From a checkpoint of a small transformer trained on Wikipedia.
Training: a variant of Muon for these matrices, 907M tokens, 6919 steps.
Each number is 200 + 20 x the weight over its row's rms, rounded and kept within 0 to 999. Layers, rows and columns count from 0. The size before them is the row's rms in percent of the matrix's.

# q: layer 5 attention query, 512x512, rms 0.0922, rows 37-44,164-172, columns 128-255
# k: layer 5 attention key, 256x512, rms 0.11, rows 36-43, columns 128-255
q164,125,218,208,221,205,182,204,197,164,189,222,200,170,210,177,216,179,176,176,198,207,167,224,206,196,213,224,217,208,201,214,222,188,239,203,186,209,182,189,208,242,201,208,200,225,200,212,225,189,201,199,207,200,198,218,220,177,187,235,236,209,201,216,189,182,202,201,148,193,225,171,164,208,206,184,185,195,243,184,195,193,203,196,200,207,235,187,203,184,252,163,215,212,220,213,222,221,151,240,233,181,217,200,208,171,196,197,188,195,189,219,158,211,167,189,203,215,183,202,186,199,196,175,152,214,189,191,214,174
k36,111,212,257,219,188,247,194,222,203,188,242,216,191,231,227,200,201,203,162,223,182,191,207,181,195,192,172,184,204,161,210,180,193,199,183,174,190,187,176,197,217,215,187,190,219,173,211,194,234,161,209,219,155,206,222,190,195,181,211,202,226,221,182,205,172,159,188,185,241,217,194,190,192,199,152,168,172,200,179,192,215,192,180,245,190,205,201,197,219,222,161,224,198,223,209,200,190,176,211,216,181,189,184,194,221,192,195,188,228,179,229,183,192,168,178,199,228,189,230,192,214,187,190,188,219,208,219,164,194
q37,079,192,222,211,216,229,187,208,206,189,195,195,194,212,204,186,187,168,227,192,227,222,229,205,207,229,216,222,186,220,179,190,213,230,226,217,203,183,191,151,212,211,197,196,205,187,201,189,186,210,232,206,205,209,150,200,234,233,194,192,180,211,182,196,230,225,172,170,210,221,220,200,203,187,187,160,206,183,177,186,212,178,198,207,176,192,227,202,186,186,214,178,196,220,218,225,160,199,209,230,217,240,222,195,223,164,189,195,202,222,204,203,179,197,226,206,196,195,210,216,204,232,201,180,166,172,193,215,214
q165,119,200,228,230,218,212,218,221,210,179,207,189,181,161,214,215,225,213,164,186,182,204,193,201,191,199,205,223,189,207,185,171,183,217,211,169,214,159,177,213,194,221,229,206,202,201,208,179,217,210,207,215,225,232,192,179,207,168,208,205,199,223,236,220,180,191,189,177,215,190,225,213,179,197,199,191,206,216,196,208,203,185,175,194,188,227,183,149,182,174,180,198,190,234,202,180,214,185,182,220,191,162,193,170,234,206,170,218,219,221,217,239,156,200,211,199,195,202,214,228,168,219,205,188,215,202,191,202,224
k37,109,172,218,226,197,215,213,197,173,224,182,246,234,191,217,217,209,210,158,208,180,184,205,202,203,191,213,200,163,195,186,224,196,207,179,220,202,186,196,163,235,218,176,157,199,206,190,194,204,209,190,214,240,192,221,173,183,161,217,194,218,215,209,210,185,204,194,204,227,186,217,178,209,181,200,194,207,224,223,222,230,187,204,196,219,216,170,188,187,199,156,197,184,172,192,167,220,196,194,201,210,161,222,201,222,159,188,233,223,199,213,232,193,220,199,205,209,207,211,211,163,221,192,200,199,141,224,205,199
q38,078,207,214,233,174,193,176,225,226,200,186,200,219,207,198,202,195,204,179,191,183,193,176,200,225,198,199,206,220,195,199,201,163,218,178,213,192,184,183,179,215,190,205,209,213,197,180,197,198,191,213,192,175,191,190,216,194,188,205,185,203,196,229,179,201,196,184,177,221,188,229,219,226,208,206,240,169,183,201,204,186,190,180,185,216,206,239,238,179,188,227,209,196,198,216,188,209,184,217,189,191,184,175,191,193,186,226,219,213,208,216,189,203,185,213,217,188,184,215,213,201,198,204,208,218,178,209,184,222
q166,128,228,198,262,194,205,164,228,189,234,206,177,215,167,210,188,219,213,216,209,198,176,210,194,193,216,221,256,214,195,203,198,176,211,224,169,209,194,173,150,191,205,197,219,200,183,198,188,214,208,195,196,188,185,214,247,175,209,205,193,207,236,222,214,199,215,219,199,215,194,213,195,207,224,184,201,198,192,224,221,191,202,188,208,210,189,182,185,228,187,248,221,225,192,222,231,209,189,164,200,218,216,197,246,186,210,206,231,192,241,186,168,190,194,190,207,168,206,191,161,182,165,210,233,226,231,201,197,205
k38,110,186,179,213,233,221,200,194,168,198,208,201,184,185,212,211,187,175,199,205,174,189,194,192,196,226,201,199,186,206,196,201,198,207,177,182,188,220,193,189,177,188,194,184,164,172,199,199,198,199,197,191,192,214,188,260,207,227,184,209,193,197,202,204,221,220,172,195,227,210,167,218,226,190,201,186,267,195,215,194,164,213,223,213,213,190,213,177,225,226,181,208,171,239,191,213,197,199,174,193,202,189,208,210,223,214,185,169,167,195,204,175,190,200,195,173,220,181,191,179,163,225,199,204,226,215,158,182,224
q39,086,232,208,217,211,200,204,197,193,164,175,210,191,171,174,196,227,214,212,223,182,160,165,196,227,188,203,203,195,160,215,234,263,164,186,189,205,209,198,200,207,179,210,208,178,244,208,212,249,235,206,222,174,231,191,178,240,198,194,164,236,189,225,201,184,171,169,188,175,221,208,201,218,193,149,221,199,189,214,201,203,185,239,200,202,229,202,171,147,181,217,206,159,226,188,219,196,196,221,224,209,193,204,202,214,207,213,201,184,170,158,195,216,223,198,211,171,229,196,212,216,208,189,232,207,204,154,211,208
q167,123,179,201,178,184,213,214,177,197,192,206,179,208,182,215,207,201,183,179,224,200,182,193,184,216,227,214,165,217,189,215,184,224,168,208,192,178,199,227,163,188,196,189,211,177,166,168,222,206,223,201,233,152,199,199,229,208,205,249,190,228,205,228,203,210,192,171,159,213,228,200,193,196,224,185,225,189,202,211,222,206,205,233,207,215,241,198,212,180,201,171,208,200,224,173,209,190,215,158,201,200,172,206,174,175,187,194,210,182,208,232,215,186,196,207,177,199,183,200,200,188,197,168,228,178,192,188,173,200
k39,110,171,199,216,187,206,226,184,197,209,194,196,177,178,248,195,154,193,144,183,172,206,192,177,222,215,239,180,227,223,193,189,227,177,189,197,184,189,201,193,199,192,194,217,182,233,197,187,197,217,200,209,195,197,196,218,203,223,234,211,193,199,216,230,187,230,190,180,220,183,218,162,187,231,219,198,180,212,201,198,179,214,245,212,181,232,197,192,196,233,167,197,214,219,170,223,143,192,213,211,203,203,219,171,174,175,219,196,187,170,237,214,200,190,196,219,204,172,170,167,183,193,197,212,189,231,189,201,204
q40,077,225,217,214,193,206,195,202,226,186,183,172,186,230,213,220,188,226,178,178,222,202,190,214,171,191,234,175,177,188,200,194,198,200,204,210,209,192,217,190,214,193,199,230,165,210,216,215,181,181,188,225,210,191,223,174,211,253,205,165,222,191,171,212,224,200,232,203,185,185,178,209,252,229,185,197,199,211,198,200,199,213,197,232,168,211,211,216,203,201,203,212,232,208,219,220,194,221,209,213,209,177,197,195,223,187,185,181,203,202,200,194,199,176,194,207,194,143,189,169,195,211,181,174,180,222,185,154,185
q168,125,197,205,220,213,234,231,214,187,205,233,211,187,202,183,245,192,199,195,200,186,189,194,235,190,196,200,202,183,203,172,219,194,185,222,201,183,170,228,241,189,196,187,194,155,235,169,211,211,226,174,204,192,206,222,213,197,178,217,179,210,193,241,195,215,216,193,218,205,177,193,213,193,179,176,202,212,216,170,207,197,186,220,235,165,219,191,220,204,197,214,252,195,193,244,213,215,206,189,213,186,185,226,194,183,181,201,182,187,183,184,186,198,201,218,184,185,168,185,210,213,188,198,202,205,239,218,204,194
k40,108,168,210,212,212,190,209,193,222,206,215,209,174,192,192,242,170,206,204,206,191,189,171,177,184,201,196,214,220,214,201,199,195,196,192,203,197,216,201,218,237,196,204,182,196,215,173,201,211,209,213,208,197,220,173,179,193,196,172,198,174,198,214,190,231,203,217,235,211,204,203,196,199,200,192,211,201,190,214,233,220,158,258,236,188,197,216,164,203,228,220,209,164,186,232,208,230,201,206,217,210,209,230,186,188,186,206,197,203,209,234,184,185,174,202,208,198,215,202,193,216,180,185,177,215,221,217,199,203
q41,091,166,231,175,220,189,218,191,204,204,192,196,225,243,196,209,170,191,241,223,227,212,216,213,198,224,212,184,205,188,178,187,199,215,214,199,194,191,185,211,212,173,202,206,221,200,171,197,197,215,210,195,198,192,222,198,202,213,211,206,165,192,179,219,221,214,187,201,201,212,182,165,238,212,174,141,222,220,221,207,188,212,173,224,196,210,243,171,186,200,173,216,182,170,214,199,196,192,167,188,209,217,220,200,183,180,177,182,205,182,206,183,219,199,211,215,184,169,209,241,223,211,212,179,204,183,195,185,181
q169,124,197,199,186,152,206,200,215,203,179,193,179,201,189,203,205,192,169,220,186,214,202,224,242,208,198,173,180,221,193,178,210,204,194,223,206,206,172,171,203,207,196,200,186,178,167,194,187,183,171,188,226,184,199,175,176,223,182,173,188,189,201,187,221,202,175,198,181,196,192,210,184,236,183,262,164,175,244,240,230,207,192,192,232,228,191,184,217,197,235,217,207,223,221,192,180,217,253,197,197,202,194,226,196,184,203,200,199,212,192,170,188,205,196,189,231,165,216,249,180,185,226,219,202,179,211,206,204,180
k41,111,193,241,196,215,193,205,199,153,190,202,181,202,182,202,224,207,166,182,178,203,190,219,208,204,207,202,189,190,175,201,234,226,212,213,210,225,157,183,202,216,219,175,197,193,234,188,193,204,171,212,176,198,190,183,177,232,166,173,191,192,176,216,207,200,160,181,191,205,214,200,242,206,169,196,204,199,260,217,198,196,213,234,202,181,215,205,214,218,194,216,215,213,226,194,217,178,226,215,204,200,205,209,183,200,213,209,184,201,191,188,188,206,202,186,196,192,159,207,226,218,256,210,217,187,259,202,232,202
q42,079,202,226,198,228,189,207,189,210,190,167,204,208,207,200,200,203,198,219,218,204,202,209,203,201,171,215,168,199,197,207,219,201,172,200,177,181,208,218,156,212,209,206,230,179,166,195,222,241,211,191,191,200,216,190,185,204,197,208,188,192,184,195,200,191,188,182,178,205,186,160,150,217,158,204,177,206,193,256,206,184,172,223,213,201,210,221,203,212,212,211,201,204,172,189,235,197,243,189,186,195,216,201,181,202,181,164,188,173,184,231,197,181,167,219,169,222,162,201,213,221,214,183,222,225,201,158,177,186
q170,125,199,222,151,219,226,163,185,206,182,162,205,175,220,234,187,218,180,189,228,187,190,227,200,188,240,201,226,207,191,207,201,167,192,196,200,196,203,213,199,206,181,227,254,187,216,187,235,208,200,227,199,207,206,174,217,198,200,208,195,207,210,239,216,216,192,189,200,239,203,168,214,200,216,224,172,170,202,194,172,197,166,229,176,188,189,213,203,214,226,248,226,187,210,204,175,186,218,211,190,176,179,219,189,208,192,198,204,175,203,198,224,112,202,201,173,224,176,172,179,196,203,203,196,227,207,224,206,179
k42,110,227,218,163,188,208,183,198,193,171,195,197,171,178,219,210,195,179,223,196,201,205,217,230,210,207,222,234,183,237,227,225,196,231,217,192,239,225,181,176,232,192,226,206,213,205,219,177,204,196,205,185,187,197,211,201,184,190,205,194,190,205,225,156,206,214,203,156,224,198,179,216,186,258,230,192,192,208,168,184,179,206,196,195,203,177,219,245,200,206,222,213,197,202,194,214,214,248,180,196,200,196,225,213,219,191,206,240,200,198,209,216,173,187,220,196,229,224,184,196,195,178,170,210,199,197,164,219,195
q43,090,243,205,222,164,183,184,205,213,175,198,204,175,196,227,216,201,204,215,189,212,175,217,212,211,195,230,169,217,198,191,217,195,186,184,224,213,233,198,181,197,189,213,200,170,176,199,184,192,188,190,200,204,180,210,200,200,216,196,189,208,230,206,165,183,165,185,215,131,185,184,224,197,222,209,201,184,206,209,205,226,221,254,214,229,175,202,211,187,186,189,247,173,191,196,216,208,205,183,203,164,189,205,204,217,201,180,203,170,194,211,195,213,186,179,203,214,199,164,183,186,172,198,242,233,207,175,226,170
q171,128,208,228,209,210,196,176,234,197,203,160,228,146,231,183,218,201,202,177,175,206,182,209,207,181,180,201,188,226,210,219,204,148,216,184,209,187,213,186,175,197,183,238,184,203,199,202,199,192,198,217,215,193,214,173,186,203,189,213,200,218,246,200,190,166,168,145,191,206,197,168,215,186,238,224,200,210,211,190,176,181,219,210,180,204,199,184,220,214,203,159,219,202,193,233,169,244,182,168,212,190,184,210,173,207,163,186,211,170,206,220,211,235,195,177,215,188,189,165,233,177,155,196,197,201,217,223,208,204
k43,111,173,180,162,228,199,208,237,247,234,177,205,210,229,193,229,200,189,197,184,199,187,210,223,217,215,160,205,190,206,186,214,189,180,214,191,162,220,223,217,210,178,199,187,177,162,216,203,205,193,194,208,231,200,196,174,225,193,186,194,239,220,192,221,192,206,183,210,181,234,155,207,204,213,209,175,207,201,199,173,187,193,234,220,227,226,170,205,217,200,179,177,165,203,239,205,193,205,170,211,207,209,187,213,186,210,181,227,233,188,177,173,198,223,225,212,199,205,178,217,217,176,188,203,205,208,226,173,186
q44,085,212,168,222,223,212,184,199,200,216,195,217,195,206,240,229,195,199,248,228,178,215,209,195,202,205,182,175,209,157,227,182,218,195,237,181,207,197,181,199,228,166,222,144,195,207,176,198,186,204,233,176,188,223,194,200,214,218,231,214,193,201,207,197,210,193,184,219,211,218,216,229,195,197,193,198,253,243,211,161,181,222,194,201,218,198,210,184,186,181,199,187,204,211,201,210,196,215,214,210,204,174,206,236,224,169,223,206,227,202,219,178,202,205,220,177,189,152,195,179,206,200,220,184,204,224,206,212,173
q172,126,227,164,215,200,212,194,177,235,172,200,188,217,162,213,195,212,198,190,216,211,190,182,237,203,226,213,180,205,205,232,226,181,209,222,192,195,183,212,215,201,216,191,174,218,193,176,167,209,203,195,195,229,223,183,209,202,219,235,204,197,203,219,192,199,214,213,197,245,223,178,207,212,203,210,180,188,212,221,203,204,202,202,228,203,183,207,179,195,208,243,218,182,225,178,196,190,225,229,155,195,224,170,229,223,196,194,204,202,199,204,201,202,194,181,211,181,202,210,212,183,193,196,177,170,235,184,197,181